config = dict(
    hidden_size=768,
    intermediate_size=4608,
    vocab_size=22710,
    hidden_act='gelu',
    norm='layernorm',
    positions='rope',
    qk_norm=False,
    init_std_up=0.0204,
    optimizer='adam_variant',
    beta1=0.95,
    beta2=0.95,
    max_grad_norm=0.5,
    warmup_steps=372,
    batch_tokens=65536,
    doc_mask=True,
)
Each number is 500 + 40 x the weight over its row's rms, rounded and kept within 0 to 999. Layers, rows and columns count from 0. Numbers have three digits each. The size before them is the row's rms in percent of the matrix's.

# layer 6 MLP down, 768x4608, rms 0.0256, rows 190-286, columns 720-863
099:491481417499472450446555535449453498494545496571545467457461537536471516477529501529480484421514487506512512528551498488496545399538557544457495556529552544487467504541499514505516549527483549491453592492491489412485493502477489436559477493443470472508515490516470462526500516521421475454452520511465528525454559474572496525503468503483458531518442457517563442516538453488510558393444472433542482527540534530514467531531523515544491
100:548524530461379445523540511465453475507479576506553495487424556522504553469486495557471461494507512524501503473529519496532468547495498530508577493438455578521465538540492498527507510570560509532512563435493438509439520468462489490503480518507504517509488498535488525559482541563461512475427494534483521529480554481544521509421512509486506491443498489507483535456592532502506521528505504512549497478527483498508524464563580517480484
103:446453426541566517567469530480552491522511493480493547463503486538509481499523542476504593585517483493457517534500508478529461557512594475434470465494490504468466483429613552469525557466474579500511523513539504554495465533507462563546524431429483531548500454496485590518494597442535439507458480545449454487482506452541489503495550517501534507538511506575430476514552469501546442489474592518504509462496543459500552593511468540486465
102:470457518489540528495561503465527534505552491505512394501475566446439525441524434516555430484444514545507487516543513458435443489515514447481534604568554539460458552485530468469515574544539530410481565509479499460526510517486485494486506592534560516588490517480498508488524563476469451508484534495483497458480526567528436495492535494462433520401571358484443529566483504444511508474485496547464463428565489514497491477523503448558537
101:479536555393496454486499511521523548522521451512451557509514555497483520476547500466485518571556446484418528493478491486557483536501424482516551486437508485525495521507465553542512541527503517519480561491517520516492477552481463530531451581508512477469526446489534477534463476453540427467504505538504548449557483450542587501542439578479469534485470518574420520395526566570426445461515465546517476551460459476576521490471468506469454
102:436544472449446495488510451543510498537465509502480511460467461486544457467483493470484462466519482507512517512505493471450542487508550510421507524467509511513534536549496565504502524546537486503533443526482491478500476583484528501548582534529468440482530544572493469456450460542536521548503538497546445520563512454516491504526482498541551460558462505444496525506493594582552586508532500529470475501479438582536421482480463513476504
100:543431435419514486549550500488541481508536440469573485499464443438447548468505517477502589543548521482538437492474497547457429464492497529553454484523548536494515575481520506379539472528466503509594465440510503558460558457474496483420534441478545457496542497542515543486447443557531447437455522562496562503497520466523485466542509514460560408488521438520551477486495461486417509514438425513461534546493542481522551484574495560511524
098:516489511520500526525467463465516507477484585519490500490475498487515585491600528480484493479480517477550478422480533517587416472439510435484485463485628513473530476511502491519566515539526521444486493465530481440530455516454528510505528433423464553459486573443532466581492514469533398494492530480455507528484543459494452504445526517461446519539500535447533546455458528499494493559552454545554433481413504538511443471497517498538555
102:452453537521503496518437395548544487511436514534506529510526515435469542436502488527441520490512497550512455550450514552510461503529532519535507518494479507501426537484483531451518580509524404499491498531485444519519494538533455493560507556520496535422531527504524504567490473503554567497510508556465525437462529454442431513527486474470495474521485435462466469503430510522491436457571451524549437483492539508506513486455436404559432
099:397494470600551415470541488529473483397478433530467508534456510459501440529490502504619550511424509469424558448526513468619548511524458475477472426565532528480508525540489491458466528505493517524526518431569420517522466457462552399505569432535518491432523446576470504408583551461419450534508503532458524520511482493484470533515556481523523462487512528566557491461530481487525479480526496541486541537514460485558476459516496498473525
100:543461546606557471437501534496490475549406470518514427562500465430475465470592491449431497484534528563459525508482483475441499445503467502470479481483472499461521507451460474505441511480424439452558391564568515535480487496465517454503550451522530496476492520482576445462467488498510546446575456519444505528533521435482530557587456512496432527567486551430501506557470520447512435458544525468507451496484497469520475500514375480495534
102:503524469490464415496451465486459503537492504464457472514476474472553465488567452520534481475523468534504513494439471448456416524485500488500457501522451474492491504515504484462531560502422482538547554544528419490522528487513470485452521512601482456442491476551456503551437494492529483560500550511460513555577440438466525535530548455436464532541556456534449518484403450440557506458531505473462503406485500505467489469487417457467545
098:467533462526520557518522462496501593430522546516406463508526538483514489412515520540500442521472452493490470488545480523522517527507520474540467447499464463500565547520509413468482548540511486472448392486526521467493496473509500484391490473506488524615554495551451451479542513492440445533472518516472456528554548516515563460416439469539464514598448503472486555524511575501462438484581457506479530427457545478489471447484528522528524
094:514460439550571531422509506447474511500522487465484415527513536503468490530515541510540452519529505472465560523432539471492473543514459494517524433529562489520445518486493454546541486513496523571422458509549508424518466597487496472519503498447563483465515498538515494497536502505423506529473499530481499481453486462410522486493502532423533527501530562459495491572545550540526543503542471520467410527471512571503447529509507517506534
098:491503485545542578558501499497504548450457510515451464450438497468512463488471556496452440554455519515570545477515543465560507555543493482573567496503426438478501526515566448478460485443538448509470503463517519501519487524525475527544542457495551478510463518467470505430475544586557504473513489497475458489518593486507548538466469486505474488527470528513469532553469527590482577452567501550481475529508480468532556612543425464471523
098:449400527495508464511506575475510552517493463480509477426524495458484443489546478528539513539534450460440521432512527537550532545493495492431512456449519489531481426452517492484581518511495575486411450485519569481514538474493491483584472516450576544514519505495571493577518525500498518523525548538429456510518414554474476475458466535512544490469482390531431511492513523489507483444570587553503562510507523543479485579526539509460524
096:502545477443571483544591486507504531497494509497443481515486453495487555436513516534519528486543453417474535427458498503515466503552435421468493499469560450522521496497569543604478471493506446503404482535505439550548514497482486497465490483509554550466458515496490453400542542532491492512521507444563507424560459527511488450433541498545478480496544499470390483460499499481534516533513460477567546546485567508464517472439527487474554
101:485490498531589462538479487538499501487582498526470487480472538555487549491534522527496474450490524432454494478458540555486453522478523546509564536477495441507515429503487462499517525530559476449478499543574465447469456525525431496537432409506513515461488498543569539507541559474517545459562507463511514566515489492537478480436541529523468537515482445535522504497482524548497444541448551482508444468496506519540519513505481494571491
101:541539475449491518541414462459545476556490498433463529437528470490447471483454552441571487548545507467510471531535465527456516462557498552453514553499491579484441472482525542516512494516479503513526574473473491515520540512484512555534440570443503528496519533588426537484536536541489505549475476524457477481458536521526480475580464551423535491508512466474476513551511540522564449577552459461505494467541516477548476448539521498506516
098:564415503463480471529509500564545491528527525568579477468543512463504539495464552461475494505405528455542523447430516563463478531563455426477522492482508497531462492482532376511487529491455490422478558560467476462468548460586463466496458466516498532549473540447497521485531494540527558489540455566546434532473435496488518465516481534500394529407475544469503533550462486473433520483462395546454529488440525479457460519485443549497565
103:482482471483546488524445442493477530468531547483563465522583512569532509497493568524511515526507528511484502501458518468482522492474486492456526495523507463444468464429487482519561508537468630464469509569536462555488490538484491553460538488461481478402488498470447474496517483534480531447470478516510525482519529485434563479500486455461513449500421528570478470487602461503522532517468454492503451522524497482557535489468531562496497
099:510563479502457505528481558465522523527444508540537448536446548517528474452425532492517456515489473546519493489525519532533546477478482482560529477511483582483457482519484509542514511507519518517550528480494519529540514476462536554524530491487483441510551497557510570517596432545420421446482486507529504507489456537496595513538460454533469520451498480477536461541480494551494479492466547476471465426518497556456487501542550497456479
103:491561456515490535521541453405470480498446501502549553476438524497509511554521516483535483498488574591488520463476482481493430420508505462515517551408444470508533503462504438457479502539466526501480471515509472529539527423483531515566506457575453540506511505457533499484462489499537517514542472545544496467467466475540464482506573515487551465426497545553507497512537533456480492436456437436558538514479506504459425424562477509486502
099:492440504484443581436482555422496479495463437513558487517493482515526497536501496531520478519520545547497498527525489525537553495476441565395532490549542543467543495541468517438486527492502556486446525484503528518414530504508475476469490482488481479485455516494529522562414534515505501463517423484522526490493472500517515491458571506519517487512499512512594403538549491525513467493455507560458524583497562457431527465480572529500407
105:472408503487493455488458513501560473425481453506498473518548530550566499437499525511513526507482481464473484493473496512533447488557496464519464538510478506558459559466478445411541518482519509465458453529515511450533510569530447489485512533453455446467428494524446522490484485419495518471490490518507577461495484505522483519528474509486522464501501514445504551546478573532459493407466503569509436525487435475513514489498498584492498
102:508487531487520477510533540498595483528441515519460510546476494453455472457534443512553401490495499502447456509541538423451433510510447517505411555495467557532448535522526544549488570514516501468557471419503503480511471554547591467529518587480457537440540448522479454482526501480500528535453423462458490501491493537531571459538524532479500426495559440550482541468489565543568463484542485464568460515488489490475527522505508481497526
096:450495442527501517497451542540462495477528496507482499471504511490490475486495563419519489462481495458462509498545526592533550451531486448533507436517476426431500515567491525474492428479578545509535491506487514475501478502499530478519503504489429513545528463476497480470536506490485514478495475421474543515514452499490513498413480488558480480525558534467537507519452425526473492538467532456485483536484451500548436511470551535464468
100:555536593502549489495504520455553522571426421526515483543526583492580564548487558494521569493444482488523504491488518548534534523494508549560478478495543515509530399538480488592541502502495489463510483549480552463520497471468575533451438510426506506535468464457488533453528536476503533516520474535525518422510468584512473534575530465448565618536482522480557498527492442552428532498470458566470538526515457494421505489496487517534467
096:439521460503438529466537522560508523508479526523467456517442456577573471515538530542515470494539542490484468490512505512483460476520475410527437464505499524494482450513526534536478567435444520493509517430425621616472552469465464531456501556534490566562509454542428478449469453521486525556530506522537525485629446511516484491537546477530542515473456459548441474449511522555516496505563448595555494490502401528510501611523487499515502
103:456513478548579436578450513463482491450476519479510514509495522485478482538559471511538528454475477543535509504441584521511510553498544572526422455476534450519512514545452547492475489545552592505580464515550459504521514491500481511566445543449479470487498575547556490522480552476482540527433529472465532515536520490488486563530536520464508486483495475531456483477513539533518428515503537582451426535482484525500554487479541490499493
103:493500446444515429485497410467434552522441484495427491499434481474480487534470581530533471528468468476438573364515516499529491471512481450466443502502504411457517416554561521495494478539490504526500445492457514531560510493513513490484472481493542535521487543478549437541440494475486516462449537487541458576488476519482481547539424491486554460527507598542403487428500446452445466533480534475493509561453493475484550494483526518513469
093:481530528540516521503529537513510474468504465542476536548555490459499526433510461502487567540539530619501508527457443498515527536484408430483540548529420489542491514453489507473526469508480529475552531539452508474479538527497465479502476510573485530519475450465487515512573482509450556489417491445513494461423479503536492477468485522476555507486483359454519565500438478485520591496480501484555528429568491516503519474526534458483607
097:456508429611455627466436528539435386476550493490500484512429509547555552530395451494526462500515460452618513545539489522504534476428507457487533553542501529515440450511473521544494511563471494528501522508471467414500516517502445482457510450516522476513521422509535525498534464487501507561551457512476443539526465457520505518450484508452558484518498540440542504561572495496476490519496518535536483490569544527467467511496528481544445
106:477508519561463519529521424540500502508448545520481546487571431567499477507524544541496551450424477502580496464534496511524461462498419518477435542493485528519487494440536536492579491493472575500507555491451433449524482526487514505540546530574505513474544512495526463487537572428551464524546513489520488466428511524482466497536527499483458515433395549509586484521535447507530528528410582472415547540444522531490475572449488543483518
104:556456494488523453520446496479525526504497495487494447447463539547485540477551522509530528467589495505528523470454540553517430509446494551499535438552564440523480427498500573436508500551482541493552521460511540534509489546458515478573518477503461514504525508548457565516511509468526548496458467509471497466522601539517483501499468536479453483461528553534499437505529600478407459530429589497444516543530521480488511468529516488441591
185:462470536498538512421497447513528528455499486445481544496611470520474505524536542482487482512501477518519486496529546517511475535526488422526444504535466457488550533457498504490520483527509542463482474499474464544487500550488515499505559490510480536490512522446457456562528547491447446455428477500542472463484570511547524478471471576500533436446475548500510548475568481486460514473456498463543508526453471471513498528523649516528516
099:476523485452476448483529516539454444490553438537524510487537517507521511561539525455468442514479463514556497465424493494517513426535485587538458572563528503439495509485442471487440472445477563415519507442522428433473493522497444523503566489464580371468533542515553507498457488501513533511517461549469458572505470481452437442541542500531515578461510557498573517550515469491425491471480485524441476568563477451500545458497425571528521
099:547636545536513488489481459501493532534479499471482521571473498438543467501554503481511464478518520535526566458490559471454495561451514547524437423560534546545571527538545543419519512523519528485497527511523528505553457495515514507521440574490558584476584450518505522507518525453447476541518475517495552458502491522526455545463522525514545560586536479498519463494593484481527503500458539506507448523583502471559562585502524544543503
101:472541565481429463507491490486492493486446501515467535495474493586511516532589477535554513441512469475461513401452549531490511502480517429451508443474497518549578459521538454491445572507479523437517504540483486527485500495392470478495500550492516522525502541472469490440473563469462520472458442585550462519407488497496468552495563581482450530493459502476456476479518485525508485532485587536456502488527459514498510526481468541470485
102:490598468562488558389534453454509507526482466490614509457492552509502447520483498491532396573494537499458508516505493566478415442497480581536541453491483459441470511494555452519415438544444487484498540454479505545512532467536497511515526511527614576525494490450457506487556485487399483441564486467458561478480456482490446482603492544559472588491505477466493478532536500466448537503545551504609502526466544496504461528606458508555520
100:497531477473485523508358450519529453458495430521447550523474481476543422465508502507464535400512481475433494412455542504512449410481507539488416480534489431464519367491538499559467546564470488500571459508504485539525506524550476493568524498479521425488495504446465464486538494464479506541543517495503540523472545515543555541503460503465500425532520483467521499518471504418396409488529449505492495516457463509547513460443448536548443
096:458524548522550552513498466512450535502488454462563551468549558484478483515500538545488471480557478519572539478545461432503486447443487485498471487478504449543531513497493465484524566436535565475467495544484529550423440531436501513510420449562493414513440534545518523527497494387430550530553526532518462560515476522428471501457510491494496549524537490499454516462482487521391498483533475448500438453509395511437494559463519460450540
099:443511494451506446439507447485478582548478486466530576499497528497550444574492452462554522556476507575444538450481517499474417513463543493454562485499531530502501534547515558562505532461583505459475524467472372494496505500467486478553570493511493436476463507487549426486494572478469482493486527504531495480539484482440490467546545536531464467517514475425539547469439541486504501492420609580562504468523513513451477500593512514458590
100:423459434549460516445511517530509545470516461464538496538494504539531593526476515548575570473512528484442469483561502454488552419519456521538524487554453567469462469444490425519551451510510486480559521471475467528467527593484452500487475526548531469483459557476453515467495505500480518494436542543482528512524524511522518456498490452550520490530538567571516503461469508519480515488506469549500558488542562464480501512496514483495489
097:466448506556509483443476490491540536455546538561559504537495530499539543478512488481494486421489552462492537479466474531488504535504527517485564422544495518462508479558535532503469434509515490557489514523457519522450487506501477510524515468513510520440462550539464548511477530535466429502522501473496464509509587427527517470524578443493456497557405451490478539494543455588489508509542508417508509526552547577504469465496503611537465
098:536445489471433551480505474483470496493502444532467476494516512470456492531462545604566527594467484439557497523469516491487542500516447550426511474524535502492532560467488492516507470525479450476447429525433533464474499468540535518552482521486530484479536490483479527459408562502442449433498490483549459483522526446488416513544465482466448412491567439508456451497470497481482535517533515551484544544506496439561427493414459443533454
097:489445463499480403461487504508509516494511485454509491531481457538559545527550539528478580528510460459488548503499553484458528465518503533405550574491461525480496511496475476528429456544508565515561435494537478543457551502472502553543458562555442530524498505462496514467464607529476514457525471527535492526533495531534530450530501555511453575525461526464480507520466500483448427481443529504522499495480451497494554532502451506505493
102:501510444540513491507468517562529511474492478558468566572460444464467501471532475521492536434547507521565481512518507479436472451487582521564508519482556573543549564456468517533471532453475497457498488511468531461532534445505584468560483482554520484508444508540413491498533478446500489499575555490468495493473544538538577448545452478536504526452531525450517536451505436467507442511513507485467460452509487510428532491534507494513480
096:428588457480512526506430429529497563515541500479446508594515542472572493478470541481514509471486480493501435436560480571477551509458504456445501502472532490486542518439557460494464472488533538484479524518524483476527446474511541501466453515491484511546526500498527433536555517492499512599540506515496517477495531514528461531529489461544570484536575476452491524547516489449597455502538547521540535433433511522513538500429494482526459
098:542450522503524481475528467494570485484439496515529534490477457494437484599482504477485475499480526483534492518484506474518507492522472502509476566541506555581475531480562427493510464473537468434557526468394469466444487539532531474551461508488466548470545553485545518507487433537460507485516539524571401467485447544538567449540550555512539559428534550618495524543452507458494473529474455521535497460516446502493579463518455489483506
102:517497584491482483539548512514501525517514504445473448498534458513458456476521533501514501543566602476555541499526502561420459501564490539536472546422461474531489490474492397492499463464510491551498492462483554530470462491463488538534495414496488556481561465490492466565441462519571468517532502437434496479468412475531562445444515483547549481493463520447492477428476497512519513561494452508510570440553521458521484499528534466517509
106:507628531492448489561492456443542546525464386478473511444444485487524522484545581569450536460365491468472501504452493422477511466489468478454440474411545512517546490484473445484487478545516581450498554505451488511407491494484386485473492492551503473524461444539609520461396492438509566482453531491460535461483564537471466509427546521465500530410586499546505431566513484526451474436563528482557489426519457484536478578486555482475495
096:424442431513506433460489521464515475514529445582534414533474496509426418474506480455488514585492524463501492553548539559543505514524475481437557522520547497476491542523477501498447513530555509476523475473545405429488490544521544487513466487492521517520451533469496394465521495511454571532442466471601540490526475508445506581536547538484425506452520439477476542524500524547528463446559527449495460560467442569480551584503534521495550
106:612568438536481524508527498516438440520477562489477469474437470501497493540458495484527427492466513476510513545503510508487528456519451553508498510456535576557559508532511533542447496450532442573514488548522543515531504466505510534492514457564485506506481527556529573406473458542403541468532504432441521542499462459501457570582511463523527544526498576535459515536455490487551539555519515490482478440532591488487531444456438442535524
097:455530519490481491476479473433494473469517483482550537506529540508477505539487475439572427421503537445543439440532501480480594520513476512495475496540574511524488565464466516504496514535534465442569507524554452461509539463535429495455478482516526497472562485496434521493500435534496607511565541466516458462416475575498550506489498481532529492547524479518468472425462483545458564532511526472462462547561538507507430485506498447452455
099:558514497492507492443465562486536509433527424585518530514499447500430568523510516446476479502485494564535448496509481539490499513573459515476499514543421484430522540529457489499519522479534517445509456462555490542448412449498533614504525515505458570513579504485526539562530525541529480478511528538507476534453511448512520458499462548500488522457470527515517582444529478506487493511470510461494498491461482543497567487442476503535449
101:510461491511527453438477512422508547473545471496502481529508493517528481519459467480497495580530420467500546453455526494574448549404419438494508478490482493445543500541488565533429472507468488535401482451502515500514544519508512499574514501477584559525565501478470559503518534492464468463527514529433502523569567422478510466604501506469498500541475474584483521529525466561541489522497539490529450518462521490541491507592468498488455
100:550580477531522457462569524480551459490494491472529576506467425484534403510454422552500504500535515538481513514459494451545432495506500489434511489528496520412467508602522378454503486491482532537548510416522426600504555443453485475481444461536558453473520520501517468478537463508455444463467454510456482491512456520526486469478510463563567506483492546513528534442532436516490471565553496516522462543538517523494531484522563543519471
091:546451458475498444439495560528412508490502461529527492548456506517548495538464500438460485487543506548497463460498437540496542456488530534524428421464531552510504484560481487519530478529437425484493482496468469504514547528480469500478537505471534517511513529518514453442454524500489525576454514518465523450483474494487545559481531507540425393476466478585524462527540498515469592499509509560529534532511455504528512461449435489495500
100:525500501487484460512478517556407545488411503552561470490470526540481446501516511453513527501552542490457566474551459536528482466543501493528457521496393548538526474419536592509466503483416542538512540506477472420505464551479497421489521475502486539465467605514439440484548546517529548493420465487533512495524502517427471520496493494459493493575514555476442451443477492568510576542486542462513415557491508490519488504426455501517521
099:458432476529566439523539508483481546435505531513548504495494513496500534507530451522449504572476424501419466493462486506540466442437522505483503415504502498485484426484554520534504566542524541566451469469562480462533511568516457497544421509396469423573469530556454466491521551426592511492466586498474509498546510487522403516474478537550469558540523415490514511432459508529552564543530511568471508515520553482536516540514553513558440
099:502495539560525445503473572433491477439611546486465496477610502549468504513489443498569462492485504554481443515549496509477486497502478452480550538483455512423472481463487604505533528467574536545494520554522466450441502526569495476402583565497462517537414490482480558499511560570458464467522513517518495491471513449488442431427550477450501485522508450510445519486472528521453534508483582450403461443490539508487502498460453438569472
100:456491504489465449479491549500526548510571533492451524480511450538451436512542490484512464532511527473431488526498469473457529489544579555540451497501509521528486413559511514428497496454505466460513481489542455522452452429496488522540488549538495482614530587518502489518523532532423509462501496487464518495439507493466503463478455421573504484544564454493500499511537535504489560500505510544568495528475532541460473429496520470546454
099:556489549562484422477485478514549490490524422502509483452519531495486505534517476489494488410539448447520531546515522466453411460504487544568545504521542479514475535496536507561488511512461480557497552427440599474522486511503540526482513491556506499505411541493496506494487432500546416499495429502462445571515555543491419547526414489500443521489481530518573546503403456452410516508475519483495515494498527501533482439577482536527496
100:457522522526552566470486521571495500619550439464506464486485504529495481512541578462457484507534459515536500515527528489480486515575501489497496490508442437540491488469485538463513494476479560587438477559477515461548534507529527531461460505476506493462527471502550516413533486515537550444502543513511567505509553482507474580476506526498472453551482424502571583478475554521577459504376510504466492473521414479544455544496509566512547
096:507545485470497515463518508508483414525431527511457481571438489539423498498438474581471504486533521380453530413459525508478537417416605448485479484501492471547502506521585472510493489485442426481539442507479568554494470507476524470513540489514478506524517486543494499468561487473467503557523520474508533578576483454529509564490477539452502482527499530522504544469501466422583482521534534461608460496496458491515542540487519478503551
101:524503470557481465520576504495501444508506514503534562469501488449491514542488551439563528448500540496544489465517496561519538580497484490514515522488552507541465543571547500487459547541527549544506453486468504561551499504465516538430491402461478518469545531482444545517564476504503479500435473538565544511433436436497472458513469476487511491505539539530544421623459472500509532509534454483505458493491527490488556552464559521460454
102:462525491486475531480542457493561542559461432501446499481411505534549506485483626542491542474461495503532475532471494441524456462524517474461471500440512512467513562502434465452491488503463507508514490481516522473449552481479536467498468475520510447489452509462498519440428387457477485477515543551537554500498483499515561560504508468469386438474474566573483532440462492473449555503563478530466467489432537465527509520439490531494463
104:535426462432433587465444489544555521515447554503516473491529544527485526451522565473523461523581586492543506538528486564518518503575442492503485493536510536466548523430427466518478483556451519540542536500527503506482483483474472575515546519506512463425488492477482463488437480539522459518529464526474472491458416486505550492535497512487475482425482532520491440504518489492559497512448547429494536525555479471506412532526533530496548
099:492559489467477486499490577472555524433512518502477522535554490478495539421503549453441544479450479546564498502523526549479578527491432601562505512434458500524503409471408506517583497498489564550600450527495523460525571462469531475492417551500549558517498485501493475491558464530581479520463458539492462526494494575581575425534462507483517429476488490525536542583523492577481463474512457500467475455530488562485484501511491502526514
103:487450534547426466551522496442515482453497507520483542505490472464525474534398434552538547472394465540481530508501586576563532452521494546485517499533567471572552556534468537566383517447520497516545483451542607495555490471497535454546498531543553498437552512500500546468479498480527527495516514484533484520495510469525512517511521477485497515443493540499500474554439508499485512610576433528459563491475537516514490506534518440525497
100:529487402379530506465492430483491586523517397494486494534513521457476437494470564475546446545452505538479527568496444504509473539534491558456538440445524494477461554568538468505447459533504485465496520468440552539529424489477476489507509478508510573450512544483509509487483480553479517484467488510500481561469526464471599558477559497453500445439507456507560482471485565536433546498475452532452465473520534501547513502464484472560547
103:436391528512517471539497530483503536474517497497491559506535506508480466487446551511473615545477486534528521521511568531467525528524568521481538504582456449488559508475471513571509580484480512464499505502540564533529523564526517463455502528481559507497473458482439460462456598535477519431454439569436532458486527519560505459513570547476508475529521490432411554531486433534507520439460493482490502504559438491482462504497507552484529
096:527524507531529429498505509484429483471450449525514550463530452490528530527465505510544492576487463503551490427439505485524497480505513502508492488515439473484487504531513563501590495474453509442393566461522515488510543461439515559511510502529511501445474529482567561513520504416521514509463487524552517609472496465381536518594479564453533501543495564512511377469547464500518508579472475518454485479511536552477500428454470557423444
105:495437517522537518425470515530431517464601524483524570484528501552516517580546480554543514514505526504552510528522444515555466502473431503555504532479496468496469434390465517436505482537492540468507529483480446494486514525454551451456479475542481453475517470572485476485508530522486514475426497497519492469461461526496500473472519474462482504525406549493510471468545450462427499503406503458570522438489486534495559515560491551515549
097:402502468524530478466474518557509420537519527472512509503567495551506547505515509533489507598552544580585520557481493483539527511468465527512510506519514473475405473503470580561519563559509490499510522474570518530483492526483556488538519542495499542537477466465557465521477542548539498493488454511515496514529538495513427456472501457440537476506439509523512545452482589513529419468440526526454513537466516518515487560549483556471597
096:438498610518533520449488440466509500509555525503546532507499549518533523468462492436484472531513470418571483493566517492440553536456490487498561514447526468536497569456494503511453523531543496451457613504500534504506442576512443471463512560461489533468510510489504476477473550446544512546500515543489481478479522547466453511477487445480464454517493484520400467529408533484514476581598566513484519543556435514511488555452535474544489
095:453442486476464498494409506486484527506502508494550518437515496510510492495522506483521487607399489535508491501496487421453502490483555416484519486456508595481532556489478525535484496472498492446479544481541492509475441513516492601565539504460505492476477533509444530522464488569540468519535512546483466451485489531496504517542423594464501487390484535526566506463577490460550463497478543505539523536451542456526501402463494517447570
100:494523479530554459463529488528498550513402496530511476438504480490479503470500529522528437457537449512474479508524465464416502492618475523506495454489516536520555439558553494506443468533486482493470499532508505489503525454452489547526438502476502503538494440442498460409499500454521530423519435445533471504539426523418526504527510511479486455534471510532464455481492540565505612459377547482486563468513481513531480495436514462445526
098:527464496461459594535482527521535511545393529490569548512499561523539535491437475486493463505478446464502525468478459526497531509478519420549562473552451495390482533521453541465584538514491440521527541443544501440494476549494486524385494505524548461468485478553544564502528474487510438532533543445435534513507534488451519532508521534523507461523557499450467456474472492518510459473468514444452460452475510461485505550565592533427468
104:456538541445541463555480555519436582471509497427466407498511492495474516538513514528493458536464468549500447540510479531439570562534486498459474533473469505488501494499462542505435561476538499457455565468537443464489523541557496445521517555442576448489431506491530484415467569501493525481459511504522479403498504547495458514488441494487495442542470460544450506579453568548502454537545547551500465527485498438516489499508468486478521
104:460391465546535489498487490519465486419459499512589510515502459435472502537467450454520505551461524491537459459487493557462506527458488500467566484434554486498483479512480462554493556477500400501563423476506547486535510528511511562469559471428485469473514478543502494554527482528565478533492488528472514523478543489459452545566541493509533504462478483459487462518504507586508504518439449531498469524452551501440505464469539549429506
101:441498529487510547504565489477532498513496541424486467500513475491475473475423483511537574485507503487455496510509423468524596506546528531440495496477502484537439484465505506469488446521566539519469492521480474544478453432479470510485483530580492517484451541535496507477519419499552575479525469501503437485480432557535523519467525484561543501443483548509534495498490508426559482432502498477497454449552555493450467479551531492489425
102:534498550444502487507533503464474518504531546553457483479541491531472441506529492462508522525523459513547486550497498520445529506513472499494492493449454475564484497439539503471438540398457481574502473491563479526513461465461538505471523460535524516589522422490458504523554474522475572517497428498534473475503487511518481496465509525502522533537488471485489479470521505522482554495487454504536494419428542452525507527478467507455534
102:420424462491552525508522505475517527527491518466575467535468466474476486459485502470471501563581537481443479485509457427467535570464495536505529518487522464536502470543450501436451527481601484527477523559537499552485487511499514424492489543434574479546475543504530456464471561463491582475497486505506543450453513515573546561534471518444503429478522538485501465494521462524564463495474524483436561501538524486431530519477475483520538
099:579534549556510487466510468536402457535523536514526497480538531567467489505542542507404583446534515534489441521508481538529568533459441537489484502523517532515510490519511501589463494520468481526496522603517461499491604541500534548474494501482520518537517524454482537434471487461474476502499478472562496517556493546500555518438509494490418557600434484460596431523434560479528545460475497483563511532480451493466455506478543512486448
098:507527504537436498575543463555471538505479498465504592437447502573504494521541485570548511573463435518526515542520543426483489441532504508496505521504475480523446547538584457408471536500567512471547426465487563468494495492576398496440483405555539492541485556540474449451409475554495417531507558547523495543490548503466514555504481487516449476510538586507482488548393496493527509468455406469548498491564491505466496504428491464522558
103:495536481468492493461461527432520461560441462529490447483402506502484509500567489485437473463462479466461551465510458449509486501579477529448527441466535423495540526537483475424479501519507519484443521503459520469494520535476433480440539497416483404567505570498505525565455506490441454484538465544488503479531522523537534515486513520495550533458496500597546521520514532503530537426510447533546533483527442537462438517472471518524459
101:532484475464510504402528478510466455473529445476541463455512488512444539419435403510515502529485546503468477584479552453563527486466531625548487483471511472518449455600503516466538560567494437519487427472437450580465502523511485462507582470468553516435486525550506452546486512547503474510468585467510546498489441410481491550541495514507428440529476448512490490500484473527449523584463532377478529495504473499484465437524495442538522
097:394535538478541446497489559491568489540538537531515498550525589494454420485416448500538488488476491507452504526494551448420497556479546499513574493476452508427531539503418513455560516523555498475428517532538525496516500569588477451460498558493527458454433468553446587474527517491522526527501521520567526556481513468503522557525421466468502459457459585490498476557526455589447541545501519562514490578428497527428521464454455479466481
102:472530495454453494475533520460554529442506519526480500533442482449485544452455514609463580483491522460487451489449448515491495513439519569472474511480541471492468515526483452444535447505524526456526508537482499577472478487507536461538438493524500444467505531474557516480527481449480518483450529512554526411494514504447506487454524577542606482510583464523450541522542487462552521503498456502441523531466478506505547533517503421510459
102:510463489524469449508492518438496522545509562490440518477463460474553412520438514494430503425560509551531505480522515467524521534493489425453540552468522492543514483485508514485460440451500469486509558504488542551512474494459524500481553517487428501452497516500479476535508528480522502500467479508567483508543549457528550534509575552493466524532488493505478519616582520502473474501449563487550461511476444443496485510483511546549467
099:572479555515498525434504479503484479507450475485534537455461533529567483513557443525467502555530462465471513473532481480504460434512430467517495519536578461590457478537469542487459432542470523519517454461504494456525510439485551553414478440449500435517503535507583525437490462499501467502501480533537490455530489527488533438508530562543499480455533564528478464486498503424537451509527449525535487538444519545532516452522496517470538
100:466468451450446427459408462434512480516468480474434515527551511498489449551501473551549510471496467501514532409474501527562497565415452520504456534499539409474476471497488530464450468442444508477431451488525563494518456540553513513544492574503474472552518451529455408441438497556504490515533398487493475473528466439485530520475540478525518545544470513479502501554573446438494494503487434569474515545451550530484577444497504549474482
101:544519389541509506488451522558512533509493476518482515545523503508504444489455529457482507513506499490505470485484481488516542503415505463468497520499496476550465505473453472467514458488555510545480483448525511498483413520526527445512450459543526560506479486569470479503511509512423552578449568455498498493430552509483497541484570503535603485506491462470499508474526542491529468561494510485538539492508469487524534529524459464476455
098:535495570489465570522470530413505492494486524536526422544481452519545499435471511627495495528522430481514470501447456522450563555599541510422460520505426524470541485395468529502466552471561514477455479473523484446497512523477535514478587576466469467548516438454535580524506614503527553473450570542438594506444498491452476446461546456456504503540391466404512447469542509556473505474486516456462511544536522539507558532488521488483410
097:484491473492425558498541490489464401477535514526520500578517476491501511471477539508574544471536468497453507517535538490515484518525543422417518472478457534508480549493510559460507534497516430514582506538509460447488507534494545495524424441556549476461535389503471546600428484398514521546515444505506465507442490483414509450481480455431528503528596472453437454417469467519523515536589476490485488474540446437509456488505529498497488